config.toml
head_dim = 64
qk_norm = false
attn_scale = 0.125
tie_embeddings = false
beta1 = 0.95
final_lr_fraction = 0.0
Each number is 500 + 25 x the weight over its row's rms, rounded and kept within 0 to 999. Layers, rows and columns count from 0. Numbers have three digits each. The size before them is the row's rms in percent of the matrix's.

# layer 2 attention key, 256x224, rms 0.12, rows 163-220, columns 168-223
105:506510496468508520521528494480502501537486506522505425468490497526543515495515485464519445520489512460489492505451484470486484497506505508505487505536488513493480513510
097:495484522488487499511484517521473487500524521462524462510481512488511508481536480485510458448530515547531540535493477514476466482514461484519565514524472501493494500496
095:529504535499489522528491486505464490503485490524501500510502543509488483523492529465519488535517495516515527489482492525491531466489458503489526461465499533543482536507
100:471482527501513482513482492456470525506514483528493493475479514522456505456520505523523513507465539509492497524542491489520492490485489476482519508492442496531516468504
108:484537502496490488490510523570509499483489537481531540492511495523474492503512472527497468477491506503498532460515466441503483548483485528493469460525516540482497525477
103:507527519536497481484513521486518496506536526498504491470507485484502468493506478470538517527461521474513515453517473473525483448507455460450502499492505567511510499532
100:455480499476507528504566531490506490480485506463500496487540491479515505527500509506477525528510499515513477508475451504498507476494520504503494481504478527516530508479
094:477495480539530511480449435523439508510515509541505493519508517487575476526554498527527481535505521509505508512500487495487497507497453517516479496495497506489496491523
114:483470470507507475473535459450440527506544514522514496466473491465482482522470494495504521511482533525494480477496527476533488502480484469516498501505495509511457495543
100:487500482505518546479537518531434517497473562490496521468485543499513480527530511500472492501507509496496467504481481524512467528478500510511504480511524465528506499496
100:492452493523478516486520467509491480522506454539495494520536514515526539538486511519476514482483532477524474560551487477491488526456499543506472499435497477504489515489
095:521511477493507494465487532486519472480473512489434498431460440489522455501454502496494479478464501503472455502472457517518517514514451508542456535500522481488512496510
097:520535532486498555499490466495485498518520521539473513491562518494436495526496513452454483502498509521475490543477522488504479515462523488526537472484491499526530518477
108:521479534510509510562509507504466507505495446467524520478530504490497549483490523501495468523469517510559492502506494499470468514468521513502515474492493524482489536498
103:527533509505530511544531456457495498487521496469525494499472532521517520494497481505536562520475510532511553482471524506485493501488527471444482476496482477482555483505
104:489474503491500503488540519511435500504519496520501509570500490529512481477477539457500458511518493456461502480495504512535522511520469481475477506529500510545484491521
096:473509521500489475492473513469539488545499514521480497503500489542502492524422479499552505481540513474486527480535516516429527505503498499499491524525501511462461470504
105:492506509511517519520521515466486575544495531480520495500504470487493523508525451450500550482451483539501503492519504537485499489473529502477493477526511486482463525476
103:445520511486470497501463539498496483481460526538509504495504541504487529511456491543508534503522558527499518471468450487503526457532515483508508476499519531553519520487
103:541498514531533496524501520525525533513520509488479502503527548505502509516473483477527497516562494476491513463491521477514480528562536526510548531464494482499498512523
092:508462478563486520534510477495511473482476478528570472510489488477489514467468462516489524513542535498499548469516527520497526474529504453493492528514495511454515496545
112:453508473526519497529489501524520486561470506485458493475528509498500552524471469517464454530485500492553492502493512521513532493502556516536494501499444474525483487497
091:520531496570499472556533473488494504519461527530492498491466529470499488492506480501514539512505509533497478507510498496457500514463486517504485552521518504476511502495
103:527475537503518501488502522509511507498470502494478526503488487547500517528504520527483503502502516482482515536503493491487487539535505560511466488530503485471498495451
108:490518524549490487518468454518497486481523520511503505546507494462541525460499518538518482493506509537497486469489535535444486489436517525515459477489500505508473524502
103:484448519490492479539467537513537472504503466520516513474496512498486528512519504504496505499500538541526477474517515511473492504473471531509497510504459486471462484477
103:520476480509485509467548486526467506501503482494477475476551473548520486468502488505463504487509468492465496495514522483526507496523523533518455471498541483476508519504
102:530501573489520518499532543491523507490467547503498511501525486485503542497473512529549512502467570492482521525528541502486490507531509533462513524494499511503462468498
103:468492519487484480489526470532509498512535494487498481473473502534518496492508487541495501476491493552494551556468490498475500448473491489472551487491493460508521516452
116:515498499479547489475493526538503533486518499505483493501521534478511512504485462510484492507512480477495458511493461534507469474485540521511499486546505493522556468559
106:482510512479439468497498480594484520462511476523497450558534509525532492497509537524486525509487473532547507523496476535484556532492470507497493549471442470504508488479
105:512551503535486476512493475493522515499489518507483512469482541528503494465469521491506540521507506491489533452491513486483504491509501439490503497511510473560503505531
114:497505544501519472507519523475498454538499535497468506474519526500513480481492546471537530485499539498537532545482517468464514465527534473530508477523512520502492521493
114:493512499515488544531491485503449487462500511510514495514518498481504519473513505521506495554509448469511497485510531508512517450515522548503469540499519517470479469501
097:499515482490535501444531501500526522530504475520531503491458483499487515483539523518514503510515469504503448493479516518510491516456536524509502476503527514515515497495
096:507552529493507514490540544516499493523495493473525491503503532462460528515487497469518482469537504503522483463494487503501521529471478545535505527488479476505541496481
112:508469470509488506498511460478477490459529501490535469499464465515499528468498526516531485535453500520490561503473546525505485517509466449520532503493474527502483523507
111:475487471514517471601467518492485524504544486504509487500520490475462512458522493463523529531480447520483550468516515467478522503496484449486502537514483556508516512510
100:510536517500491554512509494489503501452492436502489473423480502540490533451502518506500468499516531536448523513489456529502450506532496497463441522506461545522487490500
110:489446508507500478533450539471507505494485548481503511524508470494518470510519494500499491487474491502520470474477509492453505463502501447468480485543533488497537480513
108:472502521522519489486471536471533477480449513482507439476459485507484503503491528514498543547498492525474546539516492498510556500515475526545549484532527518533506468516
113:502479497487460518487522488482493512488500508495496465542477493496515484481512517483505508466483519480525533475513489488552513454472479508501489549543540521524470492485
111:492450513492515480512478533531500496532508470526488514493482519477446483498427525500505491499547491444501508503515462513497527453553536494512511495499508517504503510514
108:514522476499531505476532564518517487459475499491519494494492507484506480461503471485500463521509541503523506568495517485528512487466550492470526518518451516533489495526
102:470471445484508479528554528504496510504513526507457502481511512528488481510519481466486481498564495495478445494488479457520467502506488461521484474482539432460493520491
112:499488482459489510465504557466511510538464533480521515490494520476503519541515567515504503450525538548510451487504507515493478476472481506492520461563485480494522469497
114:517509516482526549498484503453444461519508544490526466536492472504533489497481482505486533518510493478519476515489474544466519501473482522493503464476512510503500471480
106:526517478508484468506488472508440481472477517483514482543503491473477518529479530495447475512546524497466505487509455480523490473511459536480500505484500485552524468485
108:508533514539497485478529517527533525497491515497480488478503519517479480489522500523472473516516482523505444496523483509494499482467507529545476520483496477471524499511
106:591472501481481499510487518519467502546488495483490483513514495493519459508504507487517476479512467414514491528523508501498489472513514529509501518524509480508508538513
112:507458502520512502439527501476553503545483526498506463507476529461512475497520455517539493513478510502508457455455473503528526479502506515469505490487493494478475493535
113:503480500518489505508525516513512499497506510501487523486509497531464536511460537475488496511504508532504427495487504513537480508506539528518452497510458459463515451493
106:534487518511496490502476467523488512452554503479521480536456476511518505517538459508526497510475459472476465472496526530474502488507537515489506487495490528526494469472
120:530472508512448494528467481478485514508475469523517529474498482530520522496491501513452512482527491458503449505494498537472509476535486485499514496513510513539505472484
100:462457498491486501561569520473503460543474493494490499470487559504503537472501500458497524517510507508537533479504469506488529493484449473464495471491532486493471515437
112:500441497515521471498494521523495467525488476486481500471549535531475507509503449497495478535480483476456486458482456501538522549547520484498528503503486485494512463483
107:492531544481502488511480475510526525456514457521520518493486507514522522483483553506462497467467503516490502501506503473439502475450538476496486551535479431487517455524
104:472541481503479502529495496485514519490487543516492483508499492530503484519481513504509523492483464509496546503476509510482514486482482486484486462483498485474488484522
# layer 2 attention query, 256x224, rms 0.124, rows 164-221, columns 168-223
091:512503485513503512550536470493527552474486480506513508465507517523510523512520555518468521481468494465518496544493491498519537479489508518503556486512523480515490520479
097:503479495505454460503480514469533472503471491496516477536474499475502521505522533532523567455458527537472475483517529525454515478529563509478465485528532462496537494511
101:502481478527521507475504526527496472456529489546515507495526529520519511546499507462515442556540491527529496498474512549503510498487539516552485510522529516499500530494
108:516496501473507509536499494494542501538501471510490496495511513491468538510507496480490487445506503515530482553490508479510505535465548509456501508468490449500513495448
102:477460523519496520515435489517477514463483468530521520501456485520510518483507482530479478503476480573534486524465495495471506507531486512515509516507514501531522505470
096:477523506461477476471482473492498506526446474519525466519491527525499516504492511458517523473531497535466454482482460493516486504520545493484473486475569469516484511478
088:465497485495515456540519526505513535537482522514536490497500486502469527522485517557501535498534505472541509545492498466506480544488519516536499481516502463465473540524
110:500541485511467506514442485480473508479510498541541499529458469498588501463492489467502511503510565487560475461509482528493470510499506509497461480476518481475477510511
099:468513480474502475486488477509511512496480506492536477557528456471523487495488486515478535496491540486505501538494453471543504463464468476499501456528513495515497490490
101:501480473478565527521466509486485450516513521456469507469498486541504504512460512504498515504535487452522498469473471503491512484487511505496460512539485497475513464517
094:489489446541470499503504516509493504479484484489482497511510482492543498479513469493519512514532495535465520457497504519548489468525530484476473493552486493503520520507
094:482514497516516510517500500456460516511493536471504510457560469518494568522504483535529513486479492510521517498494462498501449513530545462483493541524486529518467502549
106:485476526479488533438505503496556529498514505498486478503518530527505495521462417487495531484536531509538463501523490490489458468465496524531487513487544509519495474456
104:510484525496484492448531486511533489495510453519551483482479470484454512497494527510504501516516514477511528499497525494498497519513501506498498510473519499535456502484
115:546526470508514482491486494506465537506498500485545457474487458466521530484530469507516471519520523497532517468526477486491449475505430532488501520510489545475486482520
096:550478468516506535498527508513460520490516498498529501515518472507511513472494538548528462467481507495546491516490509529497494474459467511478520554461527472538498487516
102:501503497530499516493527446515469504494501496531536457502463477534523477506471500441522441508466514525513473542523508482473482497537492488504490507492478481519524521483
104:522483515530494496517513505490526538492506485482521492473479547507524462480536498521525502481529473501486483528529513478517467517492528497461490472499541540479498452517
102:536480501535513518468500494481450481505514556473545512527520477509534505546495512547487440499493508522515483523536484509486513501493458497494473524483482513468496429504
087:507518496493492513466489469479506565504503461504490512528454506476512498525467471481529491519522507499512522460536505499513460500445459508500556479466534485537472504466
113:512516493487526519523511482440479531503494495522497470525519516454518458451504450464526502461527535508506479528493484507493478458507448468473486481514518523493522467484
089:504527492455465525478507517474501532441522516489507463515518483487459496536490508530517466519473466521532527521523505490507527537478509528518461499456494520515505503435
107:457514464530502501506521530505502500498492528481516504452522512499496512498443512466512478496533507493499482491478490511514517448515534505503462490537492507511491484497
099:478502507467511513483516454514504546488523475506509483507449479534485444486469489470479508496474472556487514491479530529512522545492534502486578481472491494490508517504
091:520554528511476519523467504483500513487511502516462495499475533519543539479476526501505485497490514477523521502508452484523505460453518476533506474467539486524498507521
100:462511483488529521498507495467512495507475528488486490500529570473496485532509506511479499470500480461480500502474482492546542492482510527539490507517436500509491535556
094:479540475497486529518490474536540535482510467508553526524479504484531514529525496504514479507489479541545476501479496479476522476479529544479494530497485506453533487494
097:481502535506513465499512468497517510511493444479485509513454456490518513523452498483522454499499450443512466512474532566474495502505504470525479505494522525509520512503
122:514485497525503520453583492471508482525507484484478534483465510504516536515459487522522482508511531516519440491529496500499501523494471521506481502484499537490476481483
108:487492508486476530498509478539513504492485505511492508503504523504525487516500466494507451527520484502479457479513487479493452509474550543517495470512481503503548528519
119:480507472522487547492503469497481518476521492499534494482475475507481491543492483448476522529478495524502497501502456484492484476482531517521502545483505511512474513475
116:512482507506526517453528542473472448466520465489504470452511497413507477525502477496478455540520479462520534531486544524509488464516503516538556498454478511500515533511
116:512502481486454470511482521496499501501500482487474491520503531466584472480511494540525478516452510526505502493486519485492499534470471504496471487519509482480526481542
102:503520509473517494535527494512507440529498513502540543496504507462469525474478487532487516437512509504498474513493481513496501469468535477483487550498508515501463457542
098:502453516526538471480528542476496472517486506510501495497484482525504529509524470492497516516483514505523459482488532544475529521461516519467514432515521470471475517515
113:492521536526544513470489540549500526461507514549448536508526516498491505487545501503494512538524514555499562500471513523544470523535502546542484460484508526453496514465
110:522522531465511538506473515558479502497519509554499475488505510488520476434512472481515482484524504540495529542535498510516524484505511476491505454500498443503480540488
116:486510496516490494487506449507524487509548509491503511530485481439500524463521499516476470435480534506489492505521470498534502478529529486493514489477518509485473476507
116:492535502528496483509486468507493542428493479489485443492481483485542475491529502475530504502518540501496492556487462502497512482535531456429485497511515507496498483505
110:484505450524515524483522472500524499478550494536495511516520468511541491483532497496517485506522539510496474525500535547469528512486540496493515498474539534478487540464
118:514510494546445490530453471496504497474494505551490475493499528467505507487524527453491529501480511492570521525508496442493436457512485463508510477490521471498530478530
113:454544508492500472466520532541444508526511496463499496530490494476514503467557499489481458551517487480526503520495504483531511511514467488467521508497440527560502513505
112:511516503488507495520496493509477498483505498537529500478498486509477478442477490461493557514483521500561489482539542508519501475538482515527501485501551477480507506485
109:546500488528496505514502545526495518536470506465485510496471461503478499542470450499471493481540494504507522451543499490492512502513528490524466534481483559522504502495
119:488460488507479487502533475471469466493543563498508463503515496510530497503499497501495511534521487440483474507493474521495513484458452508471494502512534513487516516516
116:513469448477510466513494508480527519494537522500470500479508488502478496483503497520497497472493539488484485500497476520443475508520462506487507516507516482462547504508
105:488500453495504491497516524510561503454515478496461563527466474522526502534513519524478488507458472487468472515492510488464470486475525531521481453473496518492491544479
112:552464486486455497508478534494516461522517518429494456451447482514523513494488535526518491500487502534516487512517496513505511550523482491526453500499492471496535502503
117:486518504530507465501514531493569551509526492512492514535493464476509532488515504538500519493475506521563475524519498473521508495500471489508455496512446505503494521514
111:487533518522489533521497493484487496508493512523536479480488485473479546452518480524503525546520519534531513503515513505503506508493467489467519531535474530537484484512
116:530495478508502497467529520474439474521516462513510498510516470501531513496496457518505504529513515506528478487461501515530530489511495514487468509530453490517519483517
114:518492458498479521546534490499510551464505528533478507492493518529488544533493527538503517482484523563496505487479502476495479481509453492510458472501495492459487508472
130:521494532508495475507540498497506552482493461492499495472471500521496469526475485497499467496472509508489455480506474441520501533471526506499492526532480501513544482477
103:522471512522510476525516499509515498547508507513536501467464506529506532504545498441514500485495527449476534507474481508482488499499521499526521485508509483461530487531
111:493491481483535513489526499514502511532525501484484518468495480476530524518449480557472494487532513492511487490530500499492492507488495464506475525521489517499501525514
102:487487492485548479531505488524487485490517504505435492515502502526488495543538493502509495505529459511476539527501522477507538502465480534502505450450493543506507547479
116:474468480491547501524485471526503455566470468522431495507527536500483517467439483479517516479541543463467497521461522524483486503518479469508538532521497523484469546465
116:511539533477444502465493480508451518500486506495497486484486449489526540515521467525507485499496493513539482507525479489468510485491531523489505559477521417483496480506
# layer 2 attention value, 256x224, rms 0.122, rows 128-191, columns 168-223
104:480513460531516491510490500457489476517501520507538496509502430530540498465516450431472516521492519499502500471513519460509541496459526513523538510529453504473525518480
109:484488520481509498497515460494471514554476533506484465521475440464457464513493520505511453513517490477504509533510485528491488529486489466536521492468496492491522489448
110:559546459506545513510507539491513563477498487509470513514533497503504521498464521480493535441523461489493486551475494515455535518480495531518478522502488468464530534505
108:497444504441492464512542539495489513482466503513506466500462459509512521484502501423491533478488485487535515522541476533473425482495558507467497475483498478499496518521
094:550474524529488492537501484490483476518508488534501493495523460516520484475537509557515471507468502535525553516518448518484459490462453489507500521523498466530520531496
098:497443530487514492474485505524498449501532499533515461462477497483494520502525548485496487490513470518507534488511463497527473470512515476478477490521507557455525454447
105:482495514480521532546487478481478474529437458463509506503475509459494492538489525525566468462471480546466481484525485479547533474478489476514547514499523505503519511534
101:546479533519470454534444476490502537466497492473522511490472515532533523532521520501460547475512525478519513482463461490492494516476506528481543529559447525511523479470
107:495480465491482485465511501511534476497502519527527510429477512510521509492484510537479516469538520525490503536512477480535500482507470489534497486486515531475491545504
100:447544497533514487531491477483505454487494531518522480486510515502530509500529465546526514549528526498493472516554505539510543447521512482506485565493530492497495528518
102:528508499472487514488508480515489431477456496544477495464508537531475501494497491489462506534505482488498477515494520505517511508480495469488528505528510541472535522476
103:509490493508497554515473479466516513528494503496515474525531515537470525497532476498538435508501559528518516510492506517506522539493530509523471507502496518487500537493
102:500531460510527524537466515555494508551469482490506463495548510516507497518471521519480498489515471517497503494523493484490509456481522551469529507469490471483469486488
106:510538457504502523503536515477487485483518504525493475488476503519505477490471519498532514496532487491482532492487529463532507548428489474506520514498510499484485502501
102:482501540507491494503504482489493501483482486529520487502478526525485520541495483485533519443465514474504484521539503495485519500503471483506507509516518487517497513558
108:491513470487501508546482475537484507523496514496550495516473504504500501505531495516494514466490505484492457513483550504459472507490500515507444503522514491486454497491
101:496507470492448495488505476500516472585447508528505488551471514532523502464486494502477436481530508512490500491495500487523508466432536486531501465477503506537517474489
097:523529484520499504488500461531499510478530481504518496487461534503485504535495530491479515485521491492530471466523522476513555482543470523465459484478504523441512471467
111:489475507530478510532489484475533521507479512487508495555495493496492473475495481498507528491495481532528481514551526555554507533501472504499490533497503562500484522531
113:505547475471511527500491522491504500525481463511483513502513496494509523469537487476478481470498497449503520475498475522507501461481497515449480489463535525505480513495
108:506472525485497519545501509481511504476468496509521510525484483457525471498450433465526463517518524479515496525501455523425506509518453480484554481503451451505493485525
104:513514550488503508502495523515460490471479506520521526539485507480539458499453512526494494487499500476478482517558492474456529489503505481489489518493507538477501483458
106:463508538499501501444521543493503491500485443486476509507552467527517515500484508491499476524492469512511522519514491448482513482485460474484460515489472474501491536504
103:502491500482460525513485522495465525515507503484516509522504544548499520484527520533487497559507505516502510486516481526493504520465536497506492498482515512495533491530
101:475510493521479515512517531510506506524508516491518505467480470502535507510516482500495480459504478514512492550464479484512495509516513494509504525509567508550480518489
106:485526502497511507549555478529477480478446499460475488515479480514491494518545488518474483527498478481497503490472530485526469483488522502488501523486513523467520472503
106:485499499513528515513509482496481462515452515544533502493518483484511525511546466496519452486505491499506544542503472464525501491500484518463483479477501479493516492450
101:537523465543521441461444466465460509477512483545542454555516521509523502486495464506521492542474507477474499470496500497469539510441489509495548516524473534504461486492
105:523463460508492479440504492479553492504451544524521484508536537477485496508523526488476502529509490536486523491507473480493540499526501482532469507524500461538469566517
097:511485531548477489518522514480500504474503470517500521486510491487487477505497465484470525461456500527525465492475468487498494508485506538477471516544491531482513505445
101:455489528482528520471489483467495489497472463502498505495533542537523545487508531511539472478487532466512526482500500512474462486514483480506444521513505509495504511453
106:507467516478578534511445524473524455475527559492449465516527508504528482494515539514496491498497534479518490472521530562536501516474507501488506494513489499507508512471
107:521459532484498552520488458497525519454494524487517521505478467479518525500523495488500502489492468556564491516535439538485461495527466484470494524501505521475506491513
111:444483488513525500497494477471509503507497489503494492502497501522499532450529489501514499469510494519547462482517494523486501496552488519490518471497492504504505501497
110:478498452543503489455448470448490495497468528505490501506551515535488510481509488493489475490496525445537463514517509537461512499453483506516484490509454507487447499494
109:525531492505537520487483512518449502497465513479517497493476492488484455501477485501501499507513487498492491470493531527501476493499433505576536500525489521485493481467
112:467484545460527467506512501499490516534514482480524491499506479488495475493497527515497521492497473518480500489547514516538492500503480536507508486512500448546454550539
102:519489474460505543551466482532475501506498516505508524469518499508531469451512465510499458482523490435502499531503530524551495540502508552519502519509485484497504483488
090:495511486491471543507520508513477521530479520536485532492507481492540523509533542484488485487521484467509493496513482505482515509484527550489530536520512496471457503555
116:465514470473487466487464491535460478527430471495484504470561496502497470524515475518487540460472489466522500490484488501510487488492467474452504507469519476488500473511
105:541536475494517481458514486496478497499520490482490514504537463467484438497488504548514523532512495491488480489554502492499526515480483463496497478473467494532580483481
111:477493490483496482514504511470529502456475501495506499481472527463474490488448524479480499530559507519553493498489515500477522480507498527454472479527493534459465512495
106:493483421492513482481486503478467525511492472511538519465498498537561512482479450533500488536495508490519488469497549477501503446480512518524522517484522494535465510477
109:492510521490444494532538563496475511463502500515462518460535527530507528516493521498472529501465504516447518455529526533499481466477521519486516524479472466481503523494
102:513502485500517557474494495514520511488506501510493536511536494476549520520497498508490478476517484476501488508447480482436498467505470532470447458491481476511450493516
102:474484494495517518499495513497494446466498527505505491510508468528475491484495505478550485477511482489516503528524506476466471497457518492531507476457519474446513477510
101:486514474526485455521463515497516537528496527517506494534540498508512542532512464494496532484480516543526483521527525524509496483498510497504483516480530508493475515503
105:491481481497470498482507469468483481487489463515517466496515492488488535493530495507497489506497523510494504489499480496481497520470493502512497497519488520515493516529
105:501530474488500550479458506505553524496510492507506497468543500524447506498547528520468524508536517527506509502565476508504502505539520526436507502520490471527520506470
105:500455513476528495514494532504535490534495518489517511512490543482497514470514462481470444501516544526470528518584493477526530483481507456497472522502541485445488556513
114:522448467506523473512500510474494538477522517510488461509514517494529484522465492561506489508459489496533482492490496439493496510511506518520487501480467505499525507504
107:457491486475524516494502495516474475490508525561458526484498474485483532524481462525516503483464543466475476498508494471487499523494458476502510500476473504507466514476
092:530520500485497456475520448531507509503524506500503480466501494503491470475515471520472522514521491497535512524537456469455475498524516492508541521500468492487492511551
101:503503497519516440496503506486463474512496492532519490551503525486479495494518545523508492524525521552484504484513493513497474483449528500511546500520549544477496508482
114:500502463474538521504515496480505532491506471510500504493492516480519520495464511532479543501523530533518518467519491491475463492492497544492497509493532545510519519466
099:522489499527510480454527488519511485454484494521486475457456506463518505490474501517455510478527532508508446515479505535481518467496469469514462527473462510528516511464
098:505490491465547478492488472474479543491497487553543503497509525476483483458484484521480526466486476517495472468496518506447499531503481545492450528510473525468477475462
108:464513493469476480487471509484504567483509506522486453504493553529484493458460498485480491482549516481505432526520573523501501453485518449497468497555447486502483510457
101:504491463500486473508477520487491506473532473479475475505501532482548469496528475538467538473523520525487520497511497481545496541512506510503542483525535486512494488474
104:454499529438489551498489498508484483479491557507491517474502455554529501501475542497520498467521519487495509510491504527493502461454490463519513527501474481485545455502
106:496508521514493468505540477493540458512496505483444455527456532522495470504479532528498460519535503504543516511479465505500482486525505475523515476489490521463493494501
105:512493413558468510482535536488452548480466491478480529506497523452483510493468478528483490460475442476472498510487533528512513531507470517500463503529517514481529487485
106:521506530512522502481559491508511506497481485502546526499456460496474486524508511508502507533493512499462514480478507518491488506501476498502518536452557489469473461475
112:496478502549524456516466515489516529482502493483504496478444487472522506508490515534460518488526518481495484522466485469541500484546501520514501497493464508490520463521
# layer 2 attention output (transposed), 256x224, rms 0.112, rows 128-191, columns 168-223
110:529494519452495489479491509520509511463509473466462500500477533509476517558497558581536516466485502505501529531488471485492497516480497494506457507518535517542520467515
117:501501482542500502528489511505509502477506472513507519465500517537490531495519496483512522512480505499484507473543548482526524467551528565449487495530516536464468482495
119:498503566481497450509512513488500425477509469475550471516461541508493519474514506527492496516491512510480508476510513480509493488509533503474513469486503500506461528521
106:496580472527503469488475501485509486514479505513510513494521510490478480550507497549525505530518484491473506502484493494542524538513466525477472526513467490505521482468
098:486544477501511475477521520474494519496501509481482499471476536489508511507480565487516531491542523475467482490479490528489510479508528498521499450507474529519496464529
098:503556496561515488535533455524480496507489493462490508555531493497497505495547484517498513502506523480475506482493517510458527514494480506505516504502468485530498506548
104:518508476529489495484516494512514510470576562525490496515498503541521515490531501479450536530491515471515511504495503504486466490498482516475501490497531517483516499461
100:480534485473540528502546504453481447570497465512462502512525516468465514509492480488516504514493498495476512497527554519511521507519503465514468497451508496485478556506
111:496519544545499510512491483510484503556504478491491486554478507481488504525522491498551510542477509512483501461488482519445442506503477529459539499531496494529517454497
094:503444518486504507469485515529508521508521485475536505491491498523502485501474522486511504476499516523454514497464459472514500523484488526524508465545487501493487516508
101:494470479491517489500496511517495562530531511473536497515507498459545518547508478510530489517514582514507533517502472462499453522520478533505495484483505473505489495504
107:462495515526503476508509511513488511489483484435497499482498484525540475503493519517470513514475444502480494489471483449512457460493511498458522501486526469530529468514
100:556484506490448496485529509482517533491556519543473496494446502453523492484536479493502511483462525503500482496525530512508509563524486466504482489516503517530520502498
106:487478557483503507490494471503510500508514488457494508486482492527483503480479475466524471472467510473522451515477473525521533463561493549458486508501493498510497484458
103:475497457535543501493500532500485474512515539465494537542497481487539511478523528484462494529533514486510533491508496524508492515501475512478500498479538491482502521461
117:514498524525501496450469499417492512457498510531462494458503515497499519532522518480534499524529508528500553498515461497511480515504515523458538522497504486556552492489
104:503482525547516506504488515503491512475523510474516507495477485498477462512510482503504516515454495495521514543503500481451496541524471545470485488514524502452508471479
095:503458559506498515513496494479486482522497497501495487525546469472520542460508517494502480461496537509469484516492513530440483528493529487529567502514516476506503514533
115:481521510512523499459527515515470490529513502494534541428505483532486483520507506490485456493562479459482510501463517483490512470485524500464521462481531474470506484461
112:506477543516488473501526467479487505469507527488522476497507489487475484519459502536514527525473488494496483511526563495496529529534526498524520524519481474491545486475
106:512538461490485506480527537509496487500510522497470517547498501532478500490560524565462511472491456476477525484512514491557490519487516518509450568503544507463483503498
102:502486503541521471507471526504490514519532481495511456486456470477458543483553472499534514489528500480525492506515510526510476494526481509482534484530486485506467491518
103:552511461504455457525455463524470519447480514520529500495411529493493538484526495515522538514457481481498500490516498557507527521513530522544505460531523527494497439487
103:495518520491553495507509484496510519501476453494520508457470444454485466517454489477549492511484506519511486535524485504537477517525489545463506510462502502511501461469
099:508508483485526518506530487515487494477526510504490500490524521463478459517525524510526474500504517505466478458499518511491503490478497473468505488486471522490517498532
107:529458522530494508484446480479528504458547471522496469472515484520518484497501484453496483461516518557526503491488480520474515485487483478486495478504489486557513513493
107:513522461478475511492490507508519520485546494488517470530517506533535492504462542494451540493467512511483484508502533499484447533526517493535512514541478527532499490516
099:487485486457498546539520575485547454538505492487420537471444485485467478518500525507496484470511515462541491499521481506559462488551489508502483524470511481528527516482
109:474513531465468542570510527487505516480496459492511519507428430511544495486475509537536525483513494480491494493476484518512466517475464546479473523501499527487499427513
096:482498492484517499469514496498489491559510516480489478489522516465477467509534533513523504529526507452471529534526530484484478469531508446552554475472497505474482495540
101:524504454515486494490505482525469552479498565482510502536511476440534489509483477497492496546483468503473481517526496489509494501528516516537543468482487449472541472513
109:500566471497459472498543474519471529522496467497508505472505508481514489528490496464483499553477464503488499495473482466497532470523468483466479491483538517509483527521
107:483547477505497480469514517498468477526516519486523509502546520504495474545495495510520484478518475459457504433457535508551523514520477523525486542469466470504526516481
116:530473508487512503528505496530513509498500524511525522526506473478497453533492547499501486511485525510445534499479489477549489514483495504520496518512512504495527525504
107:489510515470487480545488525489492514486511447491470508505443511519462514508479532495499552506463494526477503487520476426537504458516542510469492485466542500512534475490
109:500462526505464485480502499485497515487562477525444515493491497516479528481514506461518504461503509538505493520519469525502525508512574514491507482459497512491480469522
114:503499470520503526496507482486513500448495521509468520466519497522520508512450475456532489506509494494490487494503479536463519510535527509468488525456540540470522478467
106:534550531501501448443541512498514506491522467481503486464507525498454504540490531509515515485523527529532483499511481520475520487504542457465508480478498517536501474520
092:520553529494541455454466466498484504481494482467526454524439534491477502513459465525520514531516509535479561516501512503512485511470482492506502487504483537516537499498
109:507479550497490510493531500470530531514536482512534489499446501523489503483484492467526491514502524487493490492502513517505480496496497526509516504521493506483475499491
112:485489545477488486508513524456497495545503511513520537476479509515474543504460517481515501479445555498510496499472520507503506514519498529500479510533529533488400515499
115:536537505494480512519496484523480493547508472506489504542508462528527524498531466513484499485474491489479501513540514468544498517509501480522524505487481483511503495524
099:505492569508454526512524489480542496499528522511428506498471498483462489523489508480499473498488485513500551558513485503504528562491512496475490486499498530468523489510
110:505503505484544501477488482531513515558523486497498506519479521484527447487482461472524468509477469521525502552478484513487498531535462459525504490462505562529499508499
093:481527535506490478488508498471467483515485546498528435510442501447484501476497492480503498514456469496458504500525506504530483520506519480530534492535509464472535517500
096:524518504508489490484493467539488544504496463462524505515475513509514515489517498509452492511433501522493526485452522525496531488532480457486483484548465523529509517453
095:487471508512491523497538524468496486492480500470506507446499471511499468498489521507524481511541480458493499459474510459513491519528492493505535467510483491490544513500
109:497522498522521503504480544511519539506486501456468498499485529514481464492486493516491509504494481472515504462505490545522525454521487497491506522514463467514497467499
110:504494509510481446516549507535461468526501540538507527497499512495513495491433482500500486513449522567490475496470497503531497542464503486547484499467497500479483501532
106:527529488520462504489525500497486498434482502478509526461516462532506501531496533539512560519490493451518497474471522503487471513519508499514522472504475520548524432476
119:488504527541487505526524539521541440529483490489475523476481470520512494478524499423484486510525484472506494471491515558499490477526470490489511513540476482504521519502
107:531513484512467470515478491490492525521506500481468463511484500509544502494543544453486493522542452520504533468499501491532478488499498483494503478545492492516529493515
093:493494503488536501534481522519468479491473501462511529509469511504488556506476463511552457473492530507491553460489522542533534553489518490548451487505477487481507505480
101:500474514505506544516526482460512547493501544443482499508533479536534500482466459495499527474468495460511492505518514492484524493554455528503471505484482487497495489500
107:472477541507427484489474447532510476513506538536492479489513524504492513508539492478493483498478476514497474501473499515492494471482482470513496497520540442496511530532
094:435543500478517494551475505489473523537541491477493503550569517507512510522542488486512451498501490480494511488486514489504494530506537496512524496510551454484486499560
101:459506547492494518547486520544545508477497551464468494502523501527496503514497481481496491495526498499525510520501497485531475470514505478495508494439521487483522507529
114:518528503505543471521488513498493477521473511467522530515526487498491499522519495498508503502461505484510508495492430479531498517551490526499500463452494522494521478505
097:494498540483531539524522451482510472487456555482521517471544497520483497533487499517509445519465502491502508488484519546493475506491515477572476496480479541509555534489
103:537553454508511471503548479519477485514508475475516503571489502457492527494498482492502461514454482509503484476490522512553495541537485535484459472514481509489492510463
106:505455463557513507498481491553461507475480489525526516490503511472500534504546497504483513506492530494437507477511497503489507489457502512501491467526514505514503514497
106:500473588464539499490456473511556485529518490518529481483480531504484441484532522458502516490485516507496486506527440492521484434476489474530531496471487494550461534519
106:474491475557468490501506468483458464495481515511461474505526491481543518488509511490475474491534487522515487489514518531516489487514539520529507498531468499484518514512
114:500493484477465504476498464520485462479479512526499536528548528487470528507514495510509498484514492489493513442467545525478497506442464482503526503535518499518507543520